Weights of a small transformer language model.
Size: width 96, 3 heads of 32 (1 for keys and values), MLP 512 SwiGLU, vocabulary 4096, 3.03M parameters.
Architecture: rotary positions, no biases in attention or MLP.
Each number is 50 + 12 x the weight over its row's rms, rounded and kept within 0 to 99. Layers, rows and columns count from 0. The size before them is the row's rms in percent of the matrix's.

# up: layer 5 MLP up, 512x96, rms 0.129, rows 30-53, columns 0-95
# down: layer 5 MLP down (transposed), 512x96, rms 0.0223, rows 30-53, columns 0-95
# gate: layer 5 MLP gate, 512x96, rms 0.136, rows 31-54, columns 0-95
up30 109:53 52 58 58 58 37 59 46 55 46 48 64 40 56 61 75 67 46 67 60 46 43 55 51 58 41 60 43 48 46 49 47 51 58 23 53 39 39 60 34 37 27 26 65 62 54 33 38 51 48 28 71 43 70 58 68 65 18 48 48 50 64 47 54 49 44 57 48 68 55 45 60 35 48 65 34 48 47 70 56 46 61 33 36 79 47 60 35 56 55 30 44 55 52 50 68
down30 109:43 65 50 56 49 47 53 65 60 52 46 45 68 61 31 50 58 65 53 46 41 41 34 52 58 56 51 65 23 44 45 41 45 54 58 31 71 59 65 52 45 55 44 57 62 49 33 35 41 35 29 71 47 51 27 43 33 49 41 32 18 43 42 59 39 50 63 37 43 73 44 42 31 33 50 44 51 51 27 59 66 57 42 46 24 54 42 65 37 46 48 57 50 65 68 61
gate31 099:57 44 55 27 22 51 55 37 53 46 60 58 57 53 51 63 37 50 53 44 46 67 54 29 58 55 44 72 35 45 44 65 60 48 44 67 46 72 67 49 44 33 49 36 40 54 74 34 53 54 44 48 34 70 73 50 35 67 51 55 52 32 69 45 46 40 46 69 45 47 53 64 42 45 68 44 50 37 56 59 32 22 63 55 61 41 38 52 59 48 73 56 55 27 36 55
up31 084:60 49 51 63 64 65 47 43 43 62 48 26 43 67 49 50 61 58 74 45 56 50 72 41 44 51 75 40 54 48 53 48 46 32 38 50 71 46 52 41 48 45 53 69 39 25 34 60 47 27 72 28 41 33 55 44 56 48 48 59 58 61 31 45 57 58 46 66 48 36 55 66 35 45 58 52 52 57 42 19 56 79 59 54 53 67 59 69 56 46 50 43 61 42 32 49
down31 090:44 29 55 51 91 50 49 54 58 44 32 62 46 23 60 57 54 39 64 68 61 46 56 46 60 55 65 27 40 51 64 39 45 62 72 38 67 43 59 64 67 51 39 66 56 58 47 35 42 50 52 62 53 26 39 47 50 26 60 43 36 54 38 56 48 52 55 43 49 47 51 54 41 52 59 51 53 75 40 48 60 52 62 41 56 45 79 46 63 58 43 55 25 70 42 50
gate32 104:50 27 57 49 71 49 34 73 64 39 57 52 31 41 56 32 58 58 54 66 51 60 64 46 52 63 47 68 48 58 52 42 46 45 26 41 60 66 45 40 40 54 73 76 61 65 51 66 69 38 69 52 41 43 42 57 62 51 57 51 64 50 34 39 42 37 54 38 52 36 31 47 58 42 38 44 74 59 54 60 53 42 67 34 61 43 55 56 83 52 44 48 65 65 52 46
up32 096:42 50 66 34 48 41 57 53 48 47 34 56 71 58 42 68 54 68 47 56 40 65 57 54 41 49 62 56 62 56 59 35 50 59 50 29 37 49 53 25 59 49 34 65 34 32 55 54 46 37 33 42 52 36 63 30 55 53 41 71 19 42 29 51 51 71 62 42 44 54 44 66 39 54 50 25 54 70 35 54 46 23 43 32 53 56 48 37 59 46 68 56 40 37 52 58
down32 095:53 53 78 74 58 60 45 29 39 49 56 52 37 53 33 31 56 61 79 47 41 53 46 49 50 59 64 58 46 27 22 63 56 57 58 65 56 53 52 62 58 41 49 54 60 71 61 30 45 39 30 69 42 73 57 55 44 42 57 38 55 33 41 52 38 43 52 37 41 47 54 45 45 47 44 59 44 56 74 34 57 44 62 67 37 48 42 48 37 62 60 48 43 56 67 23
gate33 107:30 55 49 50 32 53 66 53 53 45 45 37 48 41 74 31 48 37 39 51 39 60 45 56 47 43 78 47 66 58 48 63 57 70 71 38 60 60 77 50 43 47 48 41 36 54 51 58 45 49 71 25 48 60 55 69 47 48 65 56 48 60 36 50 47 60 47 69 46 49 28 57 59 45 36 44 60 76 36 67 41 40 34 68 50 45 43 61 68 58 57 48 42 44 61 79
up33 110:55 47 53 30 49 31 51 39 41 56 44 52 60 58 32 48 50 43 84 62 41 39 31 31 68 52 45 46 27 52 64 31 58 38 51 66 44 67 45 53 64 66 27 64 50 74 47 53 67 72 48 60 45 34 30 47 67 45 69 44 67 51 57 42 54 42 53 56 58 54 43 47 51 43 45 44 58 40 52 47 75 49 60 55 61 42 58 34 55 52 59 67 73 40 53 29
down33 107:50 56 56 56 66 47 25 39 40 54 46 44 59 47 45 72 36 73 64 47 56 46 58 54 61 65 32 62 51 58 40 45 22 55 43 46 22 45 39 57 60 65 48 52 49 48 55 37 68 40 63 59 40 30 41 44 49 35 28 37 45 22 44 44 37 70 54 32 33 50 53 47 33 42 63 61 65 32 75 55 28 60 53 46 58 65 54 48 51 46 42 64 45 44 58 53
gate34 113:46 67 31 28 41 41 53 44 55 72 48 49 60 48 47 63 51 43 33 54 34 75 64 56 38 61 51 38 37 53 41 55 73 56 43 43 73 55 43 33 63 56 49 65 35 44 49 44 42 57 40 79 41 28 58 63 63 55 43 65 53 41 33 54 29 63 73 54 56 35 58 70 65 54 48 53 49 67 55 51 39 50 45 64 51 36 55 78 54 34 60 41 48 57 46 67
up34 105:44 59 73 57 55 69 49 50 61 64 49 55 57 57 62 60 54 58 46 68 43 61 63 68 46 63 44 37 44 48 33 53 38 54 35 48 64 51 54 51 38 74 51 37 61 43 56 56 23 28 55 47 76 51 44 39 48 64 43 28 63 51 62 13 59 60 38 52 49 60 52 35 34 40 29 63 43 45 59 43 47 43 31 51 40 63 62 44 49 43 38 21 54 64 56 47
down34 105:50 60 32 43 23 62 51 54 49 48 40 33 66 65 45 52 49 40 54 54 51 69 42 69 30 45 67 50 55 60 45 70 38 47 55 43 75 41 34 53 41 43 82 60 37 45 63 75 37 49 39 50 66 51 66 52 49 45 38 57 67 46 21 39 37 53 44 54 61 52 30 67 49 70 46 65 57 46 43 45 33 42 60 59 44 35 43 54 39 49 76 46 39 56 54 48
gate35 100:37 52 71 36 54 37 40 25 46 67 64 57 31 44 43 56 43 28 53 57 60 56 48 50 50 65 45 52 63 43 53 57 36 31 52 65 68 22 42 40 57 67 53 54 62 48 69 44 50 50 67 58 40 53 70 57 64 67 61 40 51 38 31 35 42 40 71 66 36 52 46 52 53 70 33 52 54 56 52 66 58 42 46 74 53 71 60 42 34 53 61 63 41 49 67 48
up35 101:44 60 46 49 52 41 49 46 58 60 56 28 22 69 35 58 55 41 49 32 53 53 54 50 74 58 47 44 40 44 42 56 34 41 50 47 44 65 69 62 66 26 49 26 60 44 42 48 66 50 48 65 59 50 28 56 51 53 49 34 59 45 48 34 77 56 46 50 47 47 44 37 53 67 51 52 30 48 47 55 43 59 22 65 29 42 59 51 40 32 32 46 60 30 81 54
down35 098:58 67 39 49 61 54 38 57 46 40 59 86 47 44 48 42 55 65 63 49 33 34 61 60 48 45 46 33 49 66 58 44 69 64 46 39 40 71 47 37 48 44 55 64 46 45 72 41 56 49 29 53 34 36 35 60 47 33 31 60 77 73 37 64 44 49 61 61 58 39 67 49 43 49 53 48 60 44 70 40 59 45 48 27 52 73 50 54 40 43 34 49 52 66 63 46
gate36 105:43 38 66 29 50 48 47 55 52 29 67 59 32 62 35 46 46 56 58 51 34 41 46 59 59 38 46 52 52 39 51 63 56 14 41 57 48 47 62 52 44 21 48 46 50 69 49 33 40 42 58 45 61 46 34 63 31 53 42 51 49 53 42 46 34 59 55 57 24 37 64 80 58 61 53 36 21 48 49 45 49 74 38 53 62 66 50 62 53 70 51 73 45 52 42 49
up36 101:46 48 51 49 63 39 45 59 52 52 50 68 56 47 31 51 31 56 48 44 48 46 44 78 70 57 33 50 39 37 54 73 63 53 50 54 53 36 63 39 46 45 58 57 24 38 45 39 48 55 29 49 73 49 51 34 52 39 39 59 37 78 61 59 58 40 72 74 62 50 49 60 76 60 50 37 66 64 51 59 61 56 43 56 52 67 72 60 36 37 51 49 37 34 35 42
down36 100:57 36 70 39 26 54 46 81 64 50 52 64 51 50 29 46 58 67 43 60 53 12 46 44 51 28 53 69 51 63 45 65 67 45 55 59 39 40 49 65 39 34 52 39 72 55 43 51 67 47 65 58 36 45 46 50 42 53 58 45 66 40 60 40 44 59 46 41 27 37 34 52 47 42 40 56 36 55 52 53 61 67 52 51 60 35 63 48 48 71 61 60 32 63 45 38
gate37 106:32 85 49 66 43 53 42 55 46 53 74 56 70 80 53 62 24 55 50 33 61 58 53 45 36 38 63 48 43 53 49 61 48 46 70 26 44 43 53 37 62 66 39 49 31 50 48 69 69 51 47 34 50 70 36 58 49 67 53 38 47 45 45 58 26 45 39 64 43 44 64 64 32 41 58 56 54 66 34 55 41 57 35 49 66 45 64 58 54 51 61 57 46 54 52 48
up37 102:50 47 65 76 38 44 59 68 78 79 63 66 39 38 62 52 44 44 41 51 35 52 30 57 36 54 56 57 62 51 65 59 39 44 47 63 54 55 43 36 39 38 57 51 50 58 55 40 16 28 61 40 46 48 39 75 55 67 46 44 55 28 51 57 61 42 50 53 49 57 33 61 53 48 70 64 38 42 48 49 30 42 47 54 27 48 59 40 52 58 36 67 50 41 53 69
down37 103:52 27 64 35 36 49 60 56 51 43 48 51 36 39 36 42 74 35 62 56 56 41 55 44 54 59 37 54 52 64 52 12 34 42 55 43 70 56 60 52 30 37 55 67 49 36 47 53 39 52 72 65 51 39 53 59 43 42 44 59 56 34 44 60 62 51 65 45 47 44 48 59 55 66 20 44 57 66 59 45 69 64 71 55 62 44 33 41 48 63 36 57 55 42 79 44
gate38 107:34 54 55 55 58 51 22 49 43 40 52 46 41 48 56 60 50 28 45 47 50 60 68 57 69 54 33 33 45 53 59 32 45 46 54 40 43 40 30 41 27 62 61 44 62 45 45 52 47 32 59 52 40 38 36 51 51 68 56 47 72 45 52 52 40 38 43 42 50 57 35 49 68 60 72 63 26 81 62 20 41 44 62 49 35 46 16 44 53 58 43 49 62 53 46 57
up38 099:62 56 51 47 80 42 61 61 53 39 63 49 54 39 47 60 45 61 29 39 51 57 45 39 37 40 67 60 29 54 30 61 31 61 48 49 56 31 54 35 80 73 57 54 31 40 52 66 40 48 41 55 54 43 55 41 71 57 70 36 43 35 55 52 47 56 74 52 47 46 57 44 59 49 29 64 72 43 44 55 59 46 63 48 34 48 36 40 42 35 61 43 31 42 53 29
down38 098:56 16 50 78 40 46 38 43 28 38 54 52 51 42 55 44 42 48 50 37 40 32 60 49 43 44 49 65 50 52 39 46 50 45 63 43 42 35 52 57 35 72 70 46 48 33 26 57 49 52 63 54 52 23 61 53 59 55 48 29 48 26 33 52 38 54 64 36 50 67 41 26 53 65 43 63 44 58 51 24 45 48 71 50 37 48 31 46 63 55 59 40 43 51 61 63
gate39 087:35 45 61 68 37 65 50 68 60 39 48 34 40 46 55 51 68 41 52 58 53 70 29 41 41 31 61 45 54 59 41 61 52 34 57 52 66 72 51 30 50 48 88 65 52 47 64 32 51 47 58 52 55 51 55 41 53 36 53 63 44 50 43 60 54 55 53 38 56 62 45 39 29 51 31 59 34 30 54 52 49 55 33 35 58 35 50 51 47 18 25 64 39 49 46 38
up39 080:59 57 62 25 61 47 30 42 50 75 36 48 64 65 55 56 61 48 56 46 43 41 66 67 50 57 49 55 54 62 70 62 35 58 16 59 68 39 43 53 66 47 28 43 60 66 55 64 34 46 41 48 31 47 43 57 63 40 39 53 47 44 53 47 56 58 58 40 38 36 61 79 34 70 42 72 57 51 58 45 53 30 57 64 46 47 70 48 43 59 55 37 49 40 48 35
down39 086:47 45 59 60 51 46 63 16 43 38 48 59 36 36 37 41 47 36 44 59 51 37 43 45 54 55 47 70 48 52 33 24 54 61 59 31 51 43 52 78 47 66 44 51 46 43 59 63 44 51 42 68 72 45 44 45 42 66 60 17 50 55 55 49 28 38 42 68 56 48 45 40 63 40 64 27 77 65 37 56 44 55 52 51 42 54 60 67 61 66 68 55 57 58 45 51
gate40 090:54 47 54 64 42 51 50 54 60 45 52 61 45 45 17 46 50 67 63 44 59 41 43 51 38 53 34 41 60 50 23 38 57 22 59 55 34 56 63 59 54 73 50 91 59 35 50 39 78 74 44 41 43 55 38 45 56 48 47 45 42 61 66 53 44 45 59 44 49 66 49 49 69 42 71 49 35 45 43 54 39 51 49 46 40 51 53 42 70 40 44 21 38 55 54 39
up40 093:55 62 48 70 45 56 61 55 56 47 42 50 26 38 38 53 64 39 64 57 63 59 73 56 55 47 48 44 27 45 43 38 36 45 48 49 29 75 53 60 43 60 42 67 58 40 53 70 67 64 60 36 32 55 53 68 66 43 59 59 41 43 75 41 42 26 58 28 42 48 51 45 56 64 63 50 47 43 35 38 51 55 63 65 26 77 46 45 45 36 60 44 50 37 38 58
down40 088:44 42 47 78 40 62 57 58 55 58 33 55 38 57 47 41 43 43 52 69 54 70 63 47 40 35 30 55 35 49 50 53 41 34 59 28 53 67 56 56 52 44 63 56 62 58 31 76 58 60 42 33 74 68 49 53 50 45 45 71 38 61 68 39 38 46 66 30 55 36 66 72 36 43 48 53 36 40 48 65 53 53 47 40 62 56 66 48 67 38 57 37 60 33 59 33
gate41 088:62 70 49 46 64 65 50 42 56 78 60 54 65 40 30 48 40 28 52 35 61 57 35 31 22 44 48 68 34 55 52 59 56 42 53 36 56 49 63 54 49 41 48 35 37 59 46 56 60 41 70 32 57 47 57 69 60 41 63 51 23 69 51 40 42 51 31 44 48 67 48 48 40 47 74 44 56 60 50 64 41 56 65 72 57 67 39 45 39 54 67 41 59 40 48 40
up41 091:54 40 37 64 46 51 56 42 48 46 45 37 63 57 59 46 50 44 44 41 62 55 50 55 49 55 60 62 29 62 23 62 49 47 45 55 20 67 45 59 64 42 63 54 79 67 39 46 53 71 32 49 56 41 60 38 36 58 60 42 44 23 59 45 74 64 67 44 61 41 61 52 42 50 42 56 42 50 49 28 38 70 71 72 45 58 57 76 35 62 62 41 42 53 60 47
down41 089:46 55 30 68 33 42 53 49 47 42 51 52 53 74 58 47 52 68 42 33 58 62 49 71 41 44 68 75 39 70 53 47 53 43 40 47 23 59 65 53 32 39 61 60 67 75 50 39 28 59 48 46 43 40 61 61 49 46 59 37 55 62 54 64 58 39 52 36 56 47 52 54 42 47 67 42 41 59 35 56 40 49 50 63 57 60 63 67 30 25 31 49 57 31 43 70
gate42 098:38 64 57 50 48 45 52 59 33 37 54 46 41 44 61 47 52 14 28 68 56 66 55 44 46 46 33 47 40 46 44 53 31 46 65 49 48 53 48 63 49 30 53 37 48 41 61 53 51 39 71 45 41 71 64 52 48 56 52 35 26 46 55 45 34 27 38 68 41 34 70 42 34 57 49 68 59 42 57 39 71 38 71 36 57 58 58 60 57 54 65 77 44 38 40 40
up42 098:30 39 69 59 55 44 60 28 59 38 29 60 47 18 47 59 61 48 50 50 42 49 55 54 60 50 42 39 67 60 37 51 70 34 45 43 47 33 43 37 34 44 48 54 26 46 47 35 56 42 39 71 43 55 50 48 43 69 44 75 50 36 57 45 67 51 52 61 61 48 23 32 37 37 74 45 51 29 46 52 54 54 59 70 35 50 42 39 48 49 42 59 50 72 67 58
down42 103:54 43 50 64 38 51 52 32 43 30 52 73 36 44 43 50 74 25 50 48 69 55 52 38 37 63 55 40 39 47 49 59 33 48 53 37 24 64 58 55 43 43 54 68 40 26 39 33 55 56 65 46 54 47 52 44 31 42 57 28 47 60 47 46 56 44 44 48 55 49 58 41 33 34 39 37 24 40 46 71 58 35 68 66 64 44 62 71 57 55 52 52 59 40 76 53
gate43 113:41 55 33 50 34 69 35 51 47 30 62 75 62 56 43 57 48 33 36 40 50 62 32 48 37 51 41 40 38 51 49 52 47 34 52 35 39 52 40 46 44 51 44 49 44 48 66 49 57 50 45 20 40 36 67 71 40 53 46 25 52 29 51 58 35 29 74 47 62 54 55 49 45 51 69 75 51 69 51 59 28 41 53 53 54 34 48 51 31 75 55 34 40 57 47 39
up43 109:55 46 52 55 33 40 56 54 62 46 75 00 32 58 46 50 75 61 52 61 53 59 59 54 78 49 56 55 59 49 57 60 23 61 47 55 48 57 56 44 37 58 35 53 71 56 59 29 64 47 48 38 41 42 65 48 51 55 55 48 45 39 44 46 37 42 21 72 31 59 61 57 36 41 48 34 38 63 53 54 47 39 50 63 53 53 46 51 59 30 41 48 54 48 57 54
down43 101:45 37 45 49 37 28 66 69 53 72 57 50 36 63 63 55 44 49 34 78 43 48 51 61 48 65 56 61 53 31 38 55 57 49 66 51 39 43 34 53 58 75 56 41 64 41 49 53 68 51 70 48 49 42 63 55 57 43 48 49 54 59 53 51 46 46 55 43 34 68 61 72 36 61 41 55 44 60 69 79 48 58 58 69 30 49 39 62 55 41 82 27 49 64 44 49
gate44 103:61 43 38 56 30 43 58 54 50 81 58 70 43 33 52 33 62 42 58 35 53 63 49 50 59 71 36 74 66 50 47 69 56 57 74 22 34 59 48 43 75 49 34 48 45 35 57 38 58 57 61 43 54 61 47 32 43 36 51 38 44 42 46 48 45 62 59 58 51 57 43 62 58 32 50 53 51 73 46 62 56 42 54 44 60 46 51 65 46 51 40 35 28 53 19 55
up44 100:61 35 60 54 31 47 46 43 59 61 26 59 30 44 49 70 60 50 63 40 54 52 67 42 33 38 72 91 51 52 52 46 49 53 49 36 41 48 46 47 34 62 60 27 52 38 65 53 61 51 26 52 46 39 49 65 49 40 30 61 39 48 43 61 46 63 63 54 49 34 53 57 33 56 61 37 50 77 41 65 45 45 65 68 43 59 30 39 60 46 51 62 44 35 54 51
down44 098:48 59 32 30 58 63 58 50 52 55 38 70 55 26 50 56 64 33 53 38 47 61 51 50 60 40 34 30 43 64 54 66 33 54 39 47 86 62 60 48 49 49 39 69 45 45 44 39 64 40 48 66 35 38 53 42 49 58 42 45 43 34 57 35 61 53 48 48 30 54 61 53 48 57 34 57 50 63 42 36 80 41 36 55 61 47 63 54 59 17 41 39 66 69 52 43
gate45 097:58 59 60 32 50 63 38 46 46 61 45 59 58 61 38 75 22 45 54 43 56 51 68 49 49 59 51 35 57 30 51 61 56 37 42 56 53 54 39 50 43 46 67 29 36 31 63 60 67 60 62 58 68 64 77 37 49 49 45 44 31 50 57 60 44 43 58 51 40 55 78 61 57 27 50 69 53 58 51 43 26 30 57 45 60 52 57 63 80 56 54 42 42 51 51 68
up45 102:63 41 54 68 57 39 58 40 41 29 55 50 55 47 63 46 43 51 37 34 52 41 51 42 53 44 32 46 37 38 62 34 53 61 68 61 41 56 63 50 46 58 33 57 53 43 37 48 36 43 50 49 58 52 59 59 52 45 58 49 35 60 70 30 65 55 47 66 28 32 43 39 57 28 62 37 44 48 25 52 81 64 53 63 53 60 17 43 24 49 52 37 50 56 49 77
down45 099:70 67 80 34 63 47 57 59 60 59 41 57 49 49 55 74 38 43 36 53 64 52 36 35 47 57 39 45 42 36 56 52 59 48 52 71 53 49 60 48 42 61 56 50 59 34 53 55 47 56 54 49 54 39 53 62 57 59 37 29 49 47 49 71 68 39 54 59 30 56 30 26 49 14 52 57 27 60 19 47 31 54 67 57 61 55 44 55 65 55 56 60 41 55 61 61
gate46 100:39 47 70 47 46 54 34 33 57 69 55 48 39 60 44 52 51 30 40 45 56 62 53 33 54 50 43 55 54 75 37 57 48 33 70 44 40 50 42 50 75 56 49 36 35 39 46 26 32 61 75 47 39 37 57 56 39 59 60 30 71 44 63 61 49 46 37 60 47 58 61 68 55 67 38 55 51 41 25 50 31 43 58 51 48 36 45 43 58 80 58 63 41 53 54 28
up46 103:45 60 58 60 69 55 57 54 46 44 53 55 67 40 43 62 63 48 53 35 60 63 51 63 51 50 45 53 44 51 49 32 31 43 53 65 57 47 39 51 38 69 73 46 51 45 70 51 48 62 54 51 30 70 51 43 53 43 53 61 56 27 72 73 33 47 61 38 41 49 63 29 58 24 45 61 53 66 45 54 81 41 64 44 51 36 45 77 45 38 76 50 57 28 53 49
down46 104:46 36 48 38 60 41 39 54 67 55 47 50 58 40 53 44 61 33 42 43 79 40 52 45 49 31 33 48 60 54 75 42 47 64 69 44 42 56 40 37 76 33 50 43 25 39 43 38 42 58 56 51 50 46 61 40 55 39 64 50 55 35 57 33 70 51 51 58 47 36 41 67 67 76 31 57 33 49 46 39 35 31 60 41 36 40 57 39 52 76 60 39 58 59 57 42
gate47 106:47 37 52 56 30 61 27 63 34 50 76 62 45 56 54 51 42 38 60 31 42 50 44 76 55 57 55 77 38 77 55 30 54 57 66 63 44 34 51 47 36 46 49 58 44 58 30 51 29 55 64 45 48 44 57 81 47 45 66 63 54 57 65 54 58 34 41 47 53 44 49 63 39 29 43 48 55 50 34 43 43 32 32 41 66 47 45 54 60 60 63 46 54 44 30 48
up47 105:51 27 72 42 43 70 51 35 41 49 35 56 46 28 39 63 63 42 25 61 80 41 54 52 45 62 47 43 69 43 56 39 54 39 27 72 47 53 47 45 45 60 49 39 49 51 44 54 54 67 36 45 43 69 59 56 39 43 48 68 46 31 44 58 39 59 74 43 45 70 61 44 50 45 45 38 31 55 51 57 50 78 53 40 46 45 59 29 35 61 35 58 41 71 45 61
down47 111:64 30 46 60 37 52 29 45 40 49 77 51 25 45 57 48 42 46 39 56 53 26 37 52 54 52 61 75 48 65 45 35 70 59 47 63 19 24 46 38 30 70 43 57 42 60 26 54 33 57 57 46 55 57 57 63 54 43 58 65 49 55 63 62 32 50 55 34 57 51 42 51 48 29 40 47 39 47 47 42 28 52 63 48 48 46 46 49 63 63 61 69 45 40 43 45
gate48 104:47 49 52 56 17 42 43 45 34 52 43 33 27 57 51 55 68 49 50 61 55 35 54 59 53 52 41 41 61 55 62 55 43 60 62 66 57 58 53 67 43 61 35 55 64 70 63 68 44 54 34 47 43 54 45 56 47 42 53 33 63 68 30 60 50 69 63 44 45 67 21 68 81 55 43 40 59 54 41 66 61 67 62 44 53 56 58 44 45 49 57 69 70 68 57 38
up48 097:66 60 33 42 66 43 59 42 55 36 42 54 57 30 43 48 58 60 40 74 58 57 62 60 42 41 21 30 47 48 51 36 52 55 40 76 78 64 46 35 40 37 54 59 45 32 65 52 36 43 56 49 71 56 55 64 48 65 60 48 64 51 48 58 57 57 64 56 46 53 61 51 56 34 61 51 43 72 43 48 52 37 45 58 46 71 27 69 65 70 53 41 54 53 60 76
down48 098:43 40 41 65 26 49 42 35 54 57 57 38 29 57 47 65 67 50 40 45 54 31 60 47 59 60 58 56 71 58 59 47 52 89 33 52 27 65 54 63 65 58 39 34 67 60 44 49 55 40 41 65 45 45 49 30 55 47 31 45 49 68 38 55 51 72 48 62 36 63 33 59 54 45 57 53 62 51 59 44 49 75 46 65 60 41 61 42 41 38 63 58 72 54 54 42
gate49 096:44 54 39 60 32 48 59 48 64 59 61 38 65 61 34 49 51 43 53 26 45 42 53 44 40 47 41 56 51 63 41 76 65 48 56 64 53 42 42 43 36 47 52 41 69 46 42 74 67 52 46 53 60 35 47 66 50 11 38 64 42 35 55 57 46 73 43 55 36 58 65 70 54 44 84 68 46 73 51 60 59 64 51 62 27 51 56 56 55 59 54 53 52 49 43 45
up49 101:63 47 56 49 56 45 25 39 62 53 48 59 22 60 55 66 61 62 32 52 49 31 37 64 40 50 47 33 82 52 53 61 59 53 44 57 42 84 56 33 56 44 25 64 61 56 47 40 39 42 44 61 51 49 37 43 42 54 60 54 46 33 47 50 28 52 58 52 42 48 53 52 52 53 55 40 44 60 48 78 43 44 65 64 54 39 40 52 11 36 44 54 61 38 45 59
down49 098:42 35 41 57 44 60 50 27 66 59 49 68 50 58 50 40 43 33 59 55 64 73 64 50 53 55 14 48 45 47 77 42 51 58 56 54 53 34 53 36 67 58 40 41 54 39 41 53 53 45 72 49 77 49 39 47 53 51 36 36 41 55 48 39 58 51 43 29 18 63 61 51 36 57 50 37 46 46 34 28 58 38 45 57 35 52 57 58 61 56 46 32 33 60 38 71
gate50 100:65 74 77 42 48 43 51 58 53 43 63 66 29 44 44 66 50 54 51 40 66 40 61 62 46 68 43 55 62 48 39 31 74 36 52 58 46 58 27 57 23 38 57 48 40 60 69 62 53 72 54 31 26 30 44 25 39 56 55 34 51 59 52 43 50 60 55 67 52 50 48 41 60 65 37 45 44 40 71 46 38 43 54 61 42 47 45 60 63 60 52 49 32 49 38 49
up50 101:36 43 55 24 49 40 62 39 44 58 38 53 47 49 31 36 53 53 54 44 37 35 39 54 58 61 37 28 82 53 71 54 57 56 63 39 59 55 66 45 34 57 57 58 56 67 55 82 66 37 58 47 47 58 40 41 62 46 36 52 53 66 55 46 51 38 50 48 78 42 55 60 72 59 68 70 42 28 44 34 55 42 59 50 62 36 59 36 59 51 46 48 69 49 46 33
down50 098:51 15 27 55 47 51 48 35 30 70 57 45 44 60 58 60 49 38 36 50 58 54 36 60 30 62 79 42 51 52 66 52 42 54 42 41 36 56 46 66 61 40 43 52 65 70 34 59 76 38 43 71 32 51 49 76 35 48 55 45 51 51 40 52 58 28 57 48 47 48 54 50 62 50 60 39 57 58 34 45 44 40 66 39 52 47 55 32 49 32 41 39 68 60 66 54
gate51 101:54 20 71 37 59 44 53 50 30 48 61 37 46 51 44 41 51 43 45 37 37 60 59 28 56 40 54 30 40 61 31 33 42 80 48 39 74 44 50 55 55 56 64 60 41 45 55 42 42 40 41 48 38 48 66 36 65 56 46 45 53 35 42 57 45 44 44 65 65 49 65 40 36 29 63 56 48 76 58 51 66 40 50 39 70 37 46 48 55 66 67 59 28 34 55 44
up51 104:47 31 77 52 52 24 60 55 38 47 64 37 56 44 66 41 44 52 48 55 49 74 62 55 52 48 44 39 46 46 50 54 37 60 27 47 60 44 50 55 43 28 37 65 62 58 35 29 37 39 41 50 31 33 61 50 55 50 41 59 69 59 54 60 51 50 54 47 45 46 55 65 31 43 22 87 54 55 65 35 49 47 36 49 74 43 59 62 48 48 27 56 45 51 42 38
down51 101:50 46 64 59 59 40 34 42 48 53 32 54 54 52 49 49 47 73 55 78 53 45 41 57 39 58 43 65 71 48 71 56 58 57 39 59 54 51 46 45 66 54 60 41 49 45 55 54 46 68 73 38 43 56 41 54 49 39 67 52 52 52 49 73 39 42 55 22 52 57 45 72 52 37 51 49 57 31 37 52 53 43 47 34 51 64 51 54 85 26 62 68 30 84 50 56
gate52 104:35 50 36 44 31 37 50 45 44 39 25 45 53 39 70 56 68 55 43 89 38 72 55 49 51 53 35 64 35 63 37 60 46 55 59 52 49 45 59 51 60 56 58 51 42 52 43 40 37 53 46 61 64 45 56 52 48 27 75 42 59 48 43 52 54 28 59 39 53 42 67 61 74 51 48 48 52 69 46 48 48 62 59 50 70 34 72 75 50 42 32 59 58 65 59 36
up52 100:34 47 52 28 41 67 63 41 48 55 19 56 52 56 64 62 41 59 28 69 47 64 68 56 68 53 43 38 28 58 59 26 64 52 47 34 49 46 52 31 44 44 68 59 53 44 42 68 46 57 62 62 62 42 67 53 48 50 64 45 61 56 46 36 39 41 41 59 31 38 65 49 77 52 35 49 50 51 56 45 40 61 53 45 62 55 55 31 57 61 31 43 57 75 58 66
down52 100:40 73 36 39 46 62 80 48 28 64 39 57 36 68 46 24 39 70 28 51 54 55 68 48 44 32 51 44 39 59 73 56 44 46 35 27 35 33 57 42 36 42 85 67 49 44 60 36 57 46 62 53 61 47 53 38 61 60 54 40 51 78 42 58 47 55 40 31 31 43 59 58 47 62 50 55 46 57 45 43 58 42 56 58 38 49 54 48 49 48 55 49 55 48 56 58
gate53 110:51 30 42 60 62 34 57 52 58 61 51 46 55 64 53 55 47 49 18 61 36 56 54 43 52 46 41 27 36 55 45 46 51 54 39 56 55 40 55 41 52 13 32 63 32 69 53 57 50 63 59 51 42 35 51 52 37 63 42 37 42 38 29 43 51 54 64 61 58 40 58 44 28 60 38 42 24 47 70 81 53 61 53 35 42 51 48 56 61 25 60 57 56 60 65 46
up53 106:35 74 55 51 33 43 54 56 60 34 45 57 63 48 32 54 41 41 56 59 53 46 34 42 64 48 64 61 38 59 32 64 61 50 64 47 58 46 34 49 54 65 71 49 39 37 53 52 56 43 48 45 63 63 58 69 57 66 33 47 66 50 52 58 44 47 46 61 51 54 68 59 55 58 56 55 48 34 17 34 51 67 48 53 49 76 43 30 33 72 65 77 28 56 44 66
down53 105:58 52 29 52 57 64 62 47 68 67 29 55 33 64 50 56 32 42 37 52 39 36 70 39 42 61 46 45 67 45 43 41 33 53 58 39 40 44 51 61 31 54 36 35 69 24 53 62 57 44 50 57 45 38 61 52 49 34 65 73 44 60 39 65 69 35 48 57 50 47 54 62 37 45 56 41 59 49 75 74 59 52 50 62 59 43 35 47 66 57 23 28 42 44 56 50
gate54 107:41 46 50 56 49 72 52 32 39 55 44 58 25 68 57 38 50 47 44 55 51 53 59 53 36 49 46 27 47 34 57 61 60 54 35 50 74 37 27 47 46 27 51 33 52 55 28 38 47 63 45 42 63 25 64 63 58 51 56 45 36 65 59 69 35 44 35 72 72 39 63 58 34 51 58 42 32 57 54 48 55 30 55 47 65 62 45 43 56 47 70 32 39 54 39 57